{"n_head": 10, "head_dim": 64, "positions": "rope", "tie_embeddings": false, "init_std_o": 0.00631, "init_std_down": 0.00631, "optimizer": "muon_variant", "final_lr_fraction": 0.03}
Each number is 128 + 32 x the weight over its row's rms, rounded and kept within 0 to 255. Layers, rows and columns count from 0. Numbers have three digits each. The size before them is the row's rms in percent of the matrix's.

# up: layer 5 MLP up, 2560x640, rms 0.128, rows 1402-1501, columns 128-191
# down: layer 5 MLP down (transposed), 2560x640, rms 0.0666, rows 1402-1501, columns 128-191
up1402 098:174137127167081103129116093119170116183134100103144132108144141154073094124160118100091098080131096072161099127103147104132086103166105171089137122191147104064116126075105141070100161114126208
down1402 101:156134125147165139140160113123150164130091128100148123164143118134213139140098108090155162194059178101155107108118104185081134129119100091130131113065129147149132151128156111191172083131115111
up1403 098:094129197169129146186056127129188186110175133139168105153102120095146128130139124161134162177146102168155091117153110148126170134099179089133136116195113158123168177068174078141123136104118090
down1403 092:151116107131128086155147161164037127141130104163103134106177173176024164086113121159099030121164074117103148139163174126136190123165115149123125142164160094156131168139159155139100118130123165
up1404 101:138162106147079140111116152153077090131081124105184089096070172136064105091136170197107182180148151078111180147112144093160172148129176125174130124169118156123105128173132127105133140134109109
down1404 102:107102129117144121122100085128177166174151090149142169117147111086159154141133117130159072090091103121062147139115112149136078161094132107122164107101117090134147138104146132153126127176119124
up1405 102:122142105131137153076097161104106116173183139126122117145124156092090096127137110178156089139152125088118101126157156098119082138143163146156177118152189103149135130116167143113067159174178124
down1405 097:173136086103139148165153081141207099169093059116162139130154071138119151133151132113101112124134143152078144126115120114105121156139202053085093111096105144141110066138168122092128088134109090
up1406 100:101053130117150119113126205104141122138111172115140131140128153173134095148182084160111159172147119123041120201112152142147156163091141098161164136083113179109000089102145104142129080128063110
down1406 102:117126104132118132173136061104172069137160120182163172132113107087111121141112153173152137157145136114140146121043138150205185207127147121169159157115063122179078132175154106126135168147104119
up1407 105:078180121134175032114110184124046157109095160078151186066098169191091093100139125109083127154134255145109115151180087164118089034158134167110132100085146124174145154160108148176103148107142108
down1407 103:131155126107137156141129082147139185148157098140151053107147100101129146138114128156155142113095118125117101090111086138112109155095157072153178151069072150111090140162078116116107158171121181
up1408 104:117090145094102097166130165103070177138148091140178111126173150090134153114185103119138166125160108100144129123092148136149122137088114133106122132189132126229107142123155152076149093113150105
down1408 104:169067165122136151169127138116113107140120129111095078111114101132156168128132119104079165133131115166108116131121109146139132133096138142080155101124151113165115156165127111148129052125161096
up1409 104:087094191117133121110105085132113137173151150083127096072154135175121138097130128153161103124107189097105072180105086153091111100143128121118165084109181164198092114102103192111109130148176208
down1409 104:152118124094095124097125112157133087131162146165091104161113174074151188090158148128132145103078119106144160166108146127130161118104138188107095154104111073131122168155111100085071198193158072
up1410 104:133182099118092132084112120133146142143121084138142185148155106146097125083125158118076093134152171161099175128112149147157156140118161102118133140100119052129097121136072124101093125132052166
down1410 107:158140100129177092120127156124072090112145114138129130181134159144137053123113119061066120145114138125077097112096074162146142067093059130134132150101129163111158114108148104197133153098127151
up1411 100:108111120174071137118135152085065157072089076148133065145137133140136094123079109035163123102083156072100080135161140126125109108157146100111112105141169155094173170150115139111175158127068108
down1411 096:199160142102183122074075107174102130069137130145140103089149124156118172144088168167118076140172078179120077136113195139152088087096173137076137147172099115096059145103171116099137147083101128
up1412 106:111107140184138150066097120145156061102137106156148095079144139131132177151091131073139118101129134139183097095110078105138100165153099153132137102151131139109163127127096142142123139164168158
down1412 110:072154143097129176144154046083189108167129152062182103109090166104105093062083176141156100090124086096138103124140136119109130112164123122076160145127117160148077203121140132144113138151121153
up1413 100:082125108105120149106083114092089187132109082155103113117123118148126125145151053166141124133124136063061115102138184121145122105080134099127086092138142110096142143099079100115167089110122119
down1413 097:125113154101130114128121148132152088140068153159099132152106140139177122141101125088152132149148126186135118092110089099150116159127185205079166133175109122120104142163109112118154115169105121
up1414 102:062132079140168130147054076155146137123037130164117072146133161134126133140101111058158093142151103133105158150118136130110122120085121154109134137137150142160156108153120122153155093143117188
down1414 100:129156112139137087189153157137186160121175156101146094109127174096109134118158194164130107135116106083123117085102136069121141120139109087142157105143124149154082077137158127114183089151175092
up1415 103:126069146108165140217144112111124097107118213111097093138153155148131111086180117112131096112133129091144149123132160141141141099098132093117143185096146113145115152181142110151149116076084154
down1415 103:109093132124163148087135095117137126135149127089114077089127102120104146140183124071169127110078102171120153116104127082144144134159150105099136169127135121151169140160120065182062168124136115
up1416 101:130198136139153112190112083083156106146120074160087083091045143117097115146176118081079140143140168149140112135087171122118088083148122107148136108071080176147092088155101111087115083144122066
down1416 099:117088135070150096088166113109170113089108191127145127164144100154134193133059159056206130135160128109147121132136073152092191150108100106148108157140153088122199115130179163123152104151180136
up1417 105:162111135092126136151120105116132116115158086127134159089156143180137129149121121175067159143099153089145138113132163142147145180147117137169143083136164102117183068155117024048166134183182097
down1417 103:115107111110101179129141140116108162134170123131105158139149082108100071102145121129063133116185154139131163098064119116152104108093144082144139131152125092100153174116089119092141133163145110
up1418 098:065191128103149127098098137115140118149195129116113132151162116138157119143084089126162125140207129093107105148101106172111093112160168141100097179177172147162171086144103093175076179157078141
down1418 098:117174171131117079189111064090141145109069079092122126137136092105082114128122147157101122094097148132171155130137140086136139139156098116125164119049172125147090133142183115160107152155152125
up1419 103:112138120101153121128145131081177161137126131151132156141144215134104153162121112199154145162112145043140185119098157187152131143069146128203047122115086134125098108087125127143099190135203092
down1419 103:190140084143159120130156129199147125149140177099129029186130115116136134173128064074075183094118112175137144171158129086134139089136168099123175101097148131172143167183117090181160128125053119
up1420 094:129103129094098119197214145199128115110149128069079157136132097141081114083128175157106156130172088115125114112136081113124189139152083137105134120102124121095136095136059120140155110078107178
down1420 094:096171089128128136169066114124102080127103149144128144117123148117131138122113154106201148099111135040087077130137129137144137110137134121079127098147105128217131127145095161156115129084096122
up1421 104:149114121177119166173124133136111100107074146148138154150071095104100150209087199130166057090176105044150147081105124144160098108103124173079104098099141179155174131075133087123122113149155146
down1421 105:093113129108122138054170116122088075115113109098148108114091232116133070129108186184096099139104157106138011164157129113116165112158082124136135149177109156072087177121103188121099124092150122
up1422 099:128148200095114100163155137110088145185127094157078089087111149169097162139136129131137185198142194105096152137188152110155080131113121089139168145124141107193094167108200184124128166121188129
down1422 100:134069115107065125106115097076153122133122140172126153135134096134156078190149121168151110109120122077145113109109109141131121137105080141115074109146149099140117140128130076125139108161114115
up1423 105:102174151157172112198162199134087084097113115114134071173161144114091128152119166072135140096138098128127122145066094155118104104166121127138207114070169103150116159102133152074103196083177095
down1423 108:142120136112169110143117074049157141101140177146083173117082172126122125141132134163134092165069140134162114137162118131178097139094129135137124101095156119108100108129072158211104117038087121
up1424 098:146156130118164141125079054185169132096103177140166128096104195185174192113112099118150181122162089169099112133135057058126143143110143143087130085072114176109135095176186092095116083082171140
down1424 095:132116083157166163118154147106106127147143106099090167146115093144143128114153124114135084094127097086147139050147070066077135205145160101141112159154172119118156124074122142135147162161143176
up1425 099:169114112139141122167155123117107119106099121117216131132167105107133105109136084110146194123165156122121120080139110138209135115178075136102113089114153080212120148140194164179126095140159149
down1425 098:112127104143156138174100175126105114125157121140066081121070130118130177180124099126137094132135083112144098179118136172064126153156128090121147177165036121103114121110118115128123141109164089
up1426 099:146096117141062141123096083187143170119074120131087183151118171105133104117143135144112083119151197120170094113165146111100132132110108153151110122084124116146089121115114141100199147053188120
down1426 094:050148124086130125117145188073106106156171175108095128100160051146164077100182158132102170120140106159095095173128103148108111167118152124171140125199165166114151169101137137099126121196041096
up1427 096:063104098127185135093134149121136111137114098100061194150091145120094104155131155116087138091114172168099140101144158218135180114135131152136116106098078138159097099201192123179134096110124162
down1427 095:132068137082081137100131099127131129129115134132196099133159062158200122146137102140175139127145068084110052130175124058110092139068104167159145130157119148087196091113154107104151175093116104
up1428 098:088150092118081110148158133077107059186139124106060104143099156111082103151188141091089131173152123175134123145121085131110114126146153088127109152126162094123141105082085134168114124130054146
down1428 095:111109143125149147154114123127121087132132126094134148141183112148143158085079153146071094126118140133152149131062098158147089157140105141111049115112160155126096096164128120152159109126140127
up1429 107:121118146111182105106174125100133171155129085163115098175069070143118079188125124142111103147126076183216090179180179125118082073085098139164083135138160150095112169173168115149184141150121131
down1429 108:099114068164145146145111124131146078123143117114120106155158200116081118125151131183133127112134082144132105163150213043118124110122190111143111120121183112137137187101168061095089080145109141
up1430 096:164101122132079131103180131116182168113136057147159158151120100115145187162048126101090142148119092095130120150067138140100160151202094134153106144158177128201089121112117183082097089083130085
down1430 095:110147125144097133138102156094107142178118108092085139126148181195110103137113092148116081111129191105108164138137099196159091097044196056133183100136117125141155098167136101132147149145116175
up1431 101:161153167156126166249159161096148186137112123112114111123128132095116187111120110116099186149150152077160113126139168134154144065155171140159074094110124168072129097109148135118095124110121173
down1431 103:081090148163142091113134097104095130075117135139163159115133105154171092102228047147183128105188130149161152085150100099102094145102087126092108151134125121206061098178073134057116136154150107
up1432 100:128130063075108114128112145119161114165129137096148075105053059084089118130167141121163120094031118105214076145117082141149178087139096109085138114174171154136087089140141165167120111112097174
down1432 097:183173170207165131117116132092139129118115091120121168128202170168164109090145116116155179153127118152080091101151127178108105100130137133128128178005094192212137164105109111176164178161142108
up1433 095:139147129085112121084160119107146175151161127147132087102152132076082161198119146146105147130093127122139118094165135032135134136158146070132118073036062178148101101106108078148114115132122167
down1433 092:182132092149156121179138139151121144136062140120120183125126084191195099097122113147117121073132114108131141188118077178096151103137106166123160143194140128064167120128145182132172124170112080
up1434 097:122147134118181152085142133119097113165146143151126113206117141123161112111123106102135153133123102081110078189143117117184101185149102130119107141056090155142094109130125097125127085166195171
down1434 095:173167124088117167144130127083179110123151156131095167086142153141160113169139112120143133187124191094175124118103143116124152109184108106047131116111139121176180141056104173153135133117136110
up1435 096:153140177181111091154189085145127127110137164134155134100146182142111166100073080152167102043134129120158134146072158104123151101088123106097125162118177141100120188107101143094102166102155158
down1435 093:118117113092125102107073107132159146095143145119114148115145080116071098098157177144054120198101123151149117101187066113057128130192191132104125133094132088158146131146084162135148110127162189
up1436 097:077175047114120097173177158106108178087122107129133172094120111095116149099155102129166179172155093056092161108141123178123165165160098150121155153130106128137188126107133160138120124155088119
down1436 096:175082135139099116114104118100046089137122076137134078155113122111176176084114144100148116126137121136110132103124157112112151121120206119094087105128179146125090158141119170157143112085173133
up1437 098:108124130199131120129133142132105081106196101189104137138147133085135129091155149129151118127102166115101154229143149127168154107107143147120124128214137237129070148118097100074136142143108087
down1437 099:119062102125118116140172053178150112113108107123155152139104107114111092159139133142122136121132124154085170137106131177126147126111108127078168106090117069142158117182160095130123135130139180
up1438 097:120154106083149117148135150143107188142127155133105122130112148139188144099147093155115161171132131172093112133079117066128139118139144122108163190087131057143079115203097174123118168127164124
down1438 093:097116152091131108154121139112123084131166096087192125108154159110150103162090102141159050119141132100163183112177179148108084172129135129129055112196119147145197156077140121172137109135146073
up1439 102:132127075112048118127162142165163118124135106133124184139059131114131168183102053128135166137141195130175123037127157149165127073141170151194148045101182156187079114117071125109211128161129108
down1439 102:140149138168092138124184134138174151142101096117122160172125175167152176113143132155131130099132137123097134131149101122154143147101131116082110164170141102166102111140145115112099093186191156
up1440 099:156101136094152126134124138123139131117140126215109114087099174119103097120145116124122114152142170107159134125153114166074136111135147128189141120085129127122095149080105136147109127071140138
down1440 098:117172081208089106143151080108126109071187147049119153134163118128126180113082110089110142172124141129088133181096130096171110074102100117108163116092132102048136112161133125137152148111084080
up1441 097:112120153158097101155087163100100172100100103088138083165175100099076124123098113167145141156123154124095103134133078094097073112123150105121149102148145122143136149074086053109090097089093162
down1441 102:093110117122163165125122083108106123198127106210085121098162127098128081084067158137129231160103099110211129135162141112117175123214119175114126128119138116122110200120152144201095174098082092
up1442 099:123151136098168142155094093143140090118098143142075043195089126092089139170101058182117144121141100143100104147125149083131115098140104152168159130119192076103149116141095177069075138099132113
down1442 102:102114199150081147090119198095137070134117134135145177176128110094141163138152098104116161157122066143114116169183089141130152087135156105102066126159127146163129142129177069175159154191137120
up1443 102:185120166124102137110108225132094120092125149116158166080097086157097167102149150124059151130127083158082136091101127170146139179106145182104153179090138119140076145108113090184076173166116061
down1443 100:106170106145095105170159137165108148164180137113093156125146143094121116103124100122126115167088125124105114146133125164113129108071141135063090122131125129153147116119125147115157073122105133
up1444 096:147139151073180118099106143166163169142138153191164136150174103171131117173130153131137150069135095170167111098144143190147163124177129154076111117135144095125092093090127107120145151105115149
down1444 095:135178127113157083103090184119062132111113199099129172158132145097133161132092145103069189090086194099108103183089130122094155105119157162155111134116067172108169141120120142150146144125092142
up1445 099:078052182100196099115134181107129121136115097160061150126124141123140162102133069149124105095184117154166052069170053087128112063085091105113156135166102172110131143126100101147127097113155148
down1445 100:110136133093078139155109053084171134070081117152108133184127151097128074107180132158157100081156101105143104174140134142138131205142126096138107104057143156143127168118094077081163173111098098
up1446 105:125151055071146128171162089102108124144141084150104110057144123163124106167099076126172101156131160058144071160097080096162054114094110123143138095131061076166140151178087106157096101079175163
down1446 104:071110143140138143116130174154074190126161138175112156098099150179119149053122100122098092108111130165081132102195107116137110103163158113149166113198128120153140111098203106095125071155145143
up1447 095:119102111107133182107127074075101151216120133095210113165132211135061134131154149112134147156144162179110116118166113186204121089138165124121136097144102135151164189144112144119113140110142134
down1447 100:102136147130112061073083135153189122082073100149117142098125068089111121149157115116128111150175134045131129185097125055117159134131100129103054134061111101163091089137092101134086172158101165
up1448 098:099164084203137196128126167099097126113131115114089121128097122068139083182079097148125068134119111122101103081132080130122105115149093131128121156150115091152144094134125142180158049140140132
down1448 099:075082139075116169067104083162173125154150165110113137090198108111092186070138124097122123153104140090124102161111098140135188134138150101157073107067067159089094155134156151126103146147167174
up1449 109:089079173139207127125157107107110167130156091166120174078136129174134094135110140186097099129167125162085158096109188121102133149141153200106149096099098138143154138113202118121197051211192130
down1449 107:153142111118121192200140178129144209168192193169111123107148118157151090134192149100088163142068055175167136080116139147137158081166159115133172105075095113163113143133153114148181121074118119
up1450 101:110126114120102103117119141176102167128147182105097096106171151123160188123135119131141181085146139123132112104155125075112146146148134132153141148091095143062093099183134188092142180051186144
down1450 095:105089142193170129154134111107127143124147114163153114188144124134086121050135124134112066100111151102110108110070122122148089134058113121105146151141182135143161112166086118178184139122104112
up1451 096:085123068164109156123116191167103167102052050159120136177102083190180152152044118108105124127143135190118122096133128113176119146169100169085133142181153095097147113060129168115175109061136115
down1451 091:147135191104166144173103085081153078077094134084106154125110162134149132087177153142147120130147136054119132136166116167102192089191162080123137106096122160224149141151147091092139196188144074
up1452 103:144144147051081129149160147093124167150097143156148145092100179110121106070105110109150102170109112084126114107118146182121141145115156096040166135143055120189091110154101080109133100165116145
down1452 107:091168124105094119083159125059104141131136134060190194112145139133093137071113135107120114173076123113077088135096064149199127157133158154132111161125208112087037158130156166063088137130080143
up1453 102:117142144080143122091155153113128100025125088106134117172115114149079118109131128179166118105134155102137055102139131096207107130189137068172110126136154126050124135154137157123134133071090109
down1453 102:126098106118159158232102158149132165111152177125118151121111138133084121103148081082124158114096139154154194133114157114140117096094175202106144136105136122176125127046124176103112110186153093
up1454 103:143109168105136183187126171091099174170154114147086100136186179124093125139144169146129074097154089121067164102078104111064157170111154124143168122147178127001091148082134161176067123114111145
down1454 103:135116168106172128098109134136147067117113142130126120150132102096122129135091201134126131136091135165138066117175133144087185071122125147145136107113155103144120110165114078159164186127160151
up1455 102:125171097072121100106102200122122187104137141166116150082111188144159115143159099168126104129120104086048115125141145099208082175155108175128083105140108077102128146117149130119138170117116169
down1455 098:134095143108181104106137096153131095162135133126112105125180097110142225162170129056088158053099057145052137135227156104127111151102103168174140077131108105057161115158141139068120118149114127
up1456 102:130071152150107088173118157062138121102137128182085059160125126141150155115098115108157114108118153090133108129113111113119076059078148185111126108135129165077089104121175119143107092099186206
down1456 100:092162127069053159116132131135108077113185095094125118065140085116121141157146118133165149162119065130155126127144096134119092152163109130159124125134176108135092124143161099074098124159135139
up1457 101:210133175097085162142165122086095132083170085106123172110061139109054186191114108128142125149079095155120124148157084190107131088134169132148110131122143138140121156122048097132121165125184149
down1457 102:144060160109110097193182166127098142155121170114155142115128123091147113184108139174107107076085081133117089156052034140163135114139111076077133132174122178111118151087121116144130143137187175
up1458 100:076160095125136145135099075145157116117137129117123158136178201119085168137182108132107131157133180084109144070123120125188138137094122106122205098100148194101138147123103099191120076124152100
down1458 103:090151104154087110088103124103115114116076082065173095131082117153163116132109103115174134099152071092175166148108112092139048152144181134094114139094103145153076149142125081088157092173120090
up1459 103:094102085138115155169142103145177154155113139123126149126122112113152134118141156114104099134126137181114137102130116091099104101118096081136155163141152152156111129117143060142114096065146147
down1459 104:113120191100121191073080147119151142141100174140186121118147161112121167135080135176176117059134078126172084122195100096190112088120210089148115088050131119112102180142123152129075186176155128
up1460 098:089082160153138120147161126198085156131147132095138118115135150124063162144098140166079123097101126159135094107128148153136122142159135194106125101161160153084123119097033074180136066060139115
down1460 099:118163124096152182084087082069127128143057132148064183114101070112182100127122082057081142154164134138088117100127130148185115175089149080080168136098104159108109105129140123104074134142084079
up1461 101:109150109150084150048165186176154134129100124156113164121115149134148115145177120080173092172142135140141120114150123119050085127150131152119118163093117128138234158133149070149180177142123074
down1461 106:178115066074123137211133127079149149096173148127171123079146131147120174134165143173126162105159108062109099140141162167147147161142106077109159111145083122137134166115141176135053104130102186
up1462 091:107172108146133173111147060123142083147098128103164087183124146157115191095143091140133109111093140109134103143115115150092158164089105152113068140099154133147138175180172119132108093176149069
down1462 099:107104069061111157161163109160102118127171134106103122091160104132089094151100110144115081146145113220155146148118083089185100114110140146098176111100149089121107129101132135146147145088095143
up1463 102:174162143140179096112135158176092133128082079148109132095160071100104202132168116101161119138122185135149127138147073204145096143125119064092130067141168170155112101135158173099100186140105097
down1463 098:123081168120131123115126136140140140132128118119099110072138123179121098123151148184136105146186102088138123160130098122117104171185148162175140126161037084077158166109138153126128131149181147
up1464 102:127135119117123124124177140167158048139163098126139152105133088184126134123163192109114121187176142105161096165169074091136190164095162085075138139089109075187102087115131130148071145181156127
down1464 105:164155121102103126094090147125105108120106132112125140144115160099123147077134139096099117151140147102161118190154165166100173107135183074163125133164114152117191138146153143126176163123100116
up1465 102:103092059140106113131154140158124079059114142136176144124131141163120070118087170078141085159091086124102066104138142104124155147097087131105106152116190090133102146126126117057142123095115152
down1465 103:168166198084097152079114170108091150144117120171138226101093151100130133136173123111175180111162107112143131108121155147142166105054141099092148085180065133154096118163139141127093190114116093
up1466 122:094075126139135133119168188150072125146085090114112115152142141083093079122132120115058102157098094097150113144135080064130093149113117068079187148186163151122139116095147098133116083147155173
down1466 131:175139157174106114105115138116119114149150112126100090080082154107161124123108140116139136135148150128113157120140118151129097109068080142082125156168172098108082181125098078174134072067112198
up1467 105:096154140169139111142083091112153079140163079070133127115073130169085086110158147128158162072103206096168137066099102107111096122101191083169139099085127127107099087112168116109097162149193155
down1467 104:119153107108107200100155122119157153115102161103172153141088078143137181125114137160119127143192179101123188140161118071137115108160172118121125143197143149141169144126141149090156089165090141
up1468 102:082105179185092113173086148094150123169082082133116135084167124150124095163150064125136123128126121123144086109156135095150126056128142103112124171127138151158142120095096115141141124134126143
down1468 102:139163120096092123109083133113139113143166145132111139152116110168154142070123146076142105120071118159130113125143102079079181110166139176130112147133089107025125151151204142126116128122201145
up1469 099:181184127110077133113096121079136099136150153095142089078164104141142149144097127102128066081145111154111123140106156120120098129136104101080181089113116078131108090210064160085150110133088131
down1469 100:103114120103147129107183142140137223116089126138185118131068141167157132111120144088192096151099130121155165061109088173134127122135139149143128147183104114144115109176144111105159202105191173
up1470 100:082156150125138123126110148153119094139167140181103123154092098187089090168116099125079125140124051102133158139164162137101104129207115064097140145130164107155086084176177123082087160100122123
down1470 098:110143170165129085135150157073110124100081109093139203138134120142107095122057134139128111195102111145134149080132149085150068156126125140131130110131139145102147137161114136184125175177105163
up1471 100:139142155088156104091157150124136161072167090161093088106099125153156125104089119140138178154117223113147089158125166133136185104144157120127077142181124160175100159119062146097130126150115154
down1471 096:125104112116156172100156123160142101117180147063144141131170167111076105165179101147133056144115108120158151102110101142105069140140102091183111092128113057104139160183098117175115146130162162
up1472 106:119126152185105089113099136156101229145117103212130195120121125102174111123117099102121147149172108073142092110138071117092082142105080145134130114162087131080133126144091133132145078103124066
down1472 109:194139113145134068121141151145154132160116101067138129140093144134109154113119165080144138111144146123078146114121122086197136066142183161123190108157118145086074165136122110165150140130105128
up1473 100:179085136151085122178086106144113151167140171127086118122167166128156129137132089146078113159143119151091140076107114118087175121105097133123103072118103121130095158135142173164126096117173092
down1473 096:086208086125175091140162149118155140087104134093153169091143142143107139113131113117160114127098123124166135161165154163176164151173103122073144159156140131146169097114113129121189183133094153
up1474 098:134149143133101097122157122107131185122151156148143086126110094161133153101114071121108120150183115049084176115170150143130170118116097120105111122149106176110141078131078152077106133119138132
down1474 098:090110084088153088153068122151121115168096089166120116167118104120139154169116098177191155117124094195174165079153177171118098159098132055194136186085100167128149144124135144045170090199189208
up1475 093:082130069138173168130139100072079114137137127137119110102126107109115103113125139116193101160092167219137156074188117072111177089120106117146124170148147143105121114135142144138094110122112129
down1475 089:109161130146131075129104142168094165088143158125143105161135141130128149148154175151090179117126079067114134098090152134129061107147113198163122069127112113177225160113104168161144152147160127
up1476 101:121073140113113071115150137134069120142102125138136127079159184112098128052146128083158091112156095153144144097148099186104126133061146118194122144106076137150066102102118139138101151074108106
down1476 101:151104110145113146154160144092138142112147081175107081125132163112134140130167122130146128145110130073164109144141159149152145180151179091076115080167179140132104168176178147099162123150114179
up1477 099:132096118099135124149128164143103154131044094114081077106149077086145220117140112098154135202126155138161151158190143090209097113149129149124154111151103202145134145175150143087110050080140111
down1477 105:112101061159094141100126101145181120119143115103144094154164071127174111091155132107086065054102148151124102122108140167088083149188122129137108139098169140066081169085109148133119152113092168
up1478 106:181147179120157114168120188134164077101100097111113095127122139103149154074116079032154130198138110103131098149124150145094153117100132098114159157167124119146120122131101115134102095090157083
down1478 107:122065125118122153118084064130124110149137149123120123186153137138121197127084169115086117086097201165126144158131114059141171104086128106095138129072129059171141117171154135127127090151189083
up1479 107:095146102114158183098123139142108155143154145102149164088112103078141089135093124113155111130140134135162133159152111127123104160120128156117120135150140130081173091085118079101115122081055132
down1479 108:145130131134167126110088109134079093176104161109114130086147148097132118134107143032156114148112213174136121134134130130104074134156166151137172089161130116111062091128128121102158162100098156
up1480 101:098136191124179129131129129131185095134176141117104082107142109126086147123082174134104145140123103122147133146120124127103138071129127138117124130150107103184126148130125115094155138190145063
down1480 101:114166049090086138118075126138139071132144140095136179141152056140131113131153098113167129104174119124128131125113128147132090111082078154133149171120156086112090133101114128188151101140126189
up1481 103:137112162097154116125118078135202118082127099170141072099139106146171122123135130089178120214143114127119140095151129065155150152090113172139169148181048147070058206140115097124132125097161151
down1481 104:126152148166139113174169135118142129131102151176093143157147139144107151170118178133109106133153130202116141153175140113159129098103139118094106101112114147103138101121165113112161074129135164
up1482 097:134157103110150148049146124082140113128161171202121144094123087143171154118109101188122221129174139076062140131163138091079138151119151141128143105127057125052119115108132100155109149146135060
down1482 095:096119131116141073163101144183092137101095137085096112186144166114105115153136156125107103118135117145128086036137122113179171134074118081101102106119230116147174127156073108100159106129153149
up1483 107:112107165171118103167101077147095139142122121129114122105158074189143099128135128143126116124151107113055133136143125163059116132118077109136058091094155175112118102160182078144164108132106112
down1483 111:143141099156188128129116081053113118140156064116166101148071064144133139164157111132157094067074120155165129139133145166086082232139172163187092198089123127147148090145096117151153185173130062
up1484 102:150180123204093154205186153142155139111109158159156213060112125100166165143078132128082154163102128156120152096064131140153141144186183160199093142091116199137122129144124165143190132140175097
down1484 102:128164146129141127143106167132084148063111144139104104161089166087147102126131046141102112134157057151064164222153159092062157166118159127113142105225120109142131157093117117146151096104090128
up1485 100:146129133129162169132078088180157091155098113104089166062150105191096057091094129063080129152113163217172105085149144127161147130136154087104169118118150102081142091127148164140170123140123103
down1485 099:099134158157069121193139143144187083120128151118156110117102107107118173146126130153145108106138110134094134104168187066079157094124150142187094137157107132128130171111073095143129099075170086
up1486 104:142103163137107108145123076107146115123202165121105160075138167114175149075104111168121128105109111154051146067165191113100151102113078104137108177119113153129119140121069126166163225193127118
down1486 102:127086113111119162166122110093143227180140154057138098137131161079114134199180105148112128096058176142205156133130149092196066155099108096100144131145103096165063114109164118078114113123191086
up1487 109:140134127062152101072128157156168140101122134129143134073133118160091162142076073142127122163106121174179067187098129121124111131086157125182096104147128086119167089115099158163118091155131133
down1487 111:132151093097157122166078119173098130189086165114128196123088172139082182127123103105117125129164124148119183084160119141114124111102112119125066097142059148120183109182124106149124149152167093
up1488 099:155123121180122136138122132173093122057149162128146109108169118110145055119175085227136103125118153119105184128122107084161103140109129127188077101141178143100080126096147105112110108111140084
down1488 101:181118087123142095126137134166089082143150092135113155116136155096146109124149148060111218096108133111170127136118173134071141132127169181195136161114109157169094158104163127163094143151185210
up1489 093:109154064139098194124105121154178144199127072091127165072123150106157084114141133145108129120138073097100112056108099148147088128145099183133172147169135105109085117155145107135115121093131138
down1489 097:137133103153085106137060056103121137127110182142085095124129148113078173154073093039095150092122163165142120153130141113111148156089173122146167095156179125132127048125122151107174105156126094
up1490 102:143131103092186138158123124120151109116115130160142093123080136153118108153113188101179056137090095094125134178172093125111126112124160111100115147119135130158132109136198154129167081141120165
down1490 102:156187072092086156133138057172163154115159210112065166106113149143146115081127064115153123168113144119147052114144147066150145101182149103173098169175141118115091134082153165137122088133083124
up1491 101:126133168118138171132095113121139142113087075151167134084119064171094148067089097143159138160093128100153110165182099106159136116126170150152132177122142124142132089100152070138093118091132133
down1491 101:122124074136106087138184111166108148064109119116125073175072140077165132165094130128177090170133109192125143167093107163121121126139152105139175155128093119143149109102113068115132114116139152
up1492 094:075158105151087121118190147118130138146163118172176066142083132172060089129099128112080101160165177171173167135125085068131161111110181078111116131102115150074141073135114143136133075116141110
down1492 096:124114144129156098106124107108156095076191113139167161097093107150187157167120159113174141103102108123167167160073119153133160142107139137175051102092163134133089129148161116116104163158091124
up1493 096:137075154151198156138121093083200135115118195148088089139216117133153157112065157165150071125157123123120152127132115137115163156105140069140131146188099142137173126079153146118153130142142082
down1493 099:067076119058144068159088077163155094152127083154073121135105166096156131189157134113115086110151230119130076139095118146067101154157142138070138155103163120146114137137126185119126125088082077
up1494 096:172127158103064141205084058134093075099169104128154148096196123105118166158126177139138072149174152094159133122158129132062074121120138186124120200152177124099075159125133127094088220123173090
down1494 098:118120130190162150124127138128125120177130128151097125162131103157113187064153089194168108098055052147131117150075135157190152159149081117159147106134130159112087123127092085202135090126102155
up1495 102:103171066150175130063080144121086127076144121137095060091154057171181167180160084157117102215117131178160145107197051109119164119163151152176125070148102131144161147137118154096134122139103089
down1495 098:142109150155096121167152117166140118149103151115153113208152150146047123129086129128171107132070142094105123133165141175162136080115136173114120166094114098134133091082150154125142112066122134
up1496 106:126104079111148163137156166164086092139105060153148110082132133183095112152135204085085092140168126061164130078106148103140128147096147133152151096110081183143166138141114109115137132148105144
down1496 108:122069113124070083089115132145156101070108173106085089087109150113099075102180150136129174154196110089176103167085061102127061126111111121170129101119043124181080117138105180142123118122120169
up1497 095:116149117147118088137065110127148111138100071145129150141112128072134192100170084078247129074112089064130072131186131117159122129125093107210174127153119135105145098135098158101110128143087156
down1497 101:155115086158068192169150101108130082101121145106067097093131085163172112098110082090111108127144122147096161135181162152085119175112115140146080151163121117131112167138095067115186118107187113
up1498 104:136119150127141105151086096154105155103117166088185098170182110150167110114105113072152133080156074177116142152104139122132139105134088131138106189149118120142168187118109145131077117143074103
down1498 105:119181063109085191143076127114162103141164184154084127081158078139139096146137187113040118165138190125113167090071054171130122128110144068153090095082136112145125092177123096147112121169194100
up1499 100:101096119153105119145122147140134132102112094131173136103129116104120149156037150112177209149101138101157145097174152110098077103128122181075127134127143142147085159116124095115110134141092087
down1499 100:125124054121096117106119140076077124140129100149109124164165080105145126131193148146153112085112159093175151113089095098168127106114137067095218172116222115141075132114177137181164157158105141
up1500 100:183149132172157143163123146113190125143127098129110112112089112098125162073102142132107119164144143156105070121100168072180121195091078126118057158098129125189202142079117090127125114075122178
down1500 098:114097125150087062124093156144089096124083142179143108105068113095143113168122192136141151129084125126108144121094150086068086115132157169132109100064097144133139147114069165173123096152086123
up1501 101:171107128125145075100084165153097122136143170119125178119093188106079146071142058189083154170111100125105126097102045095144165144100056135135080175095113158115102147136166076137198131101150095
down1501 096:119146087130163143157140139156129117071164134155145096120124106141138136109120163116130074110105092148079188120199140150124081128183176157078120214118108154119187088176133154085098160121128149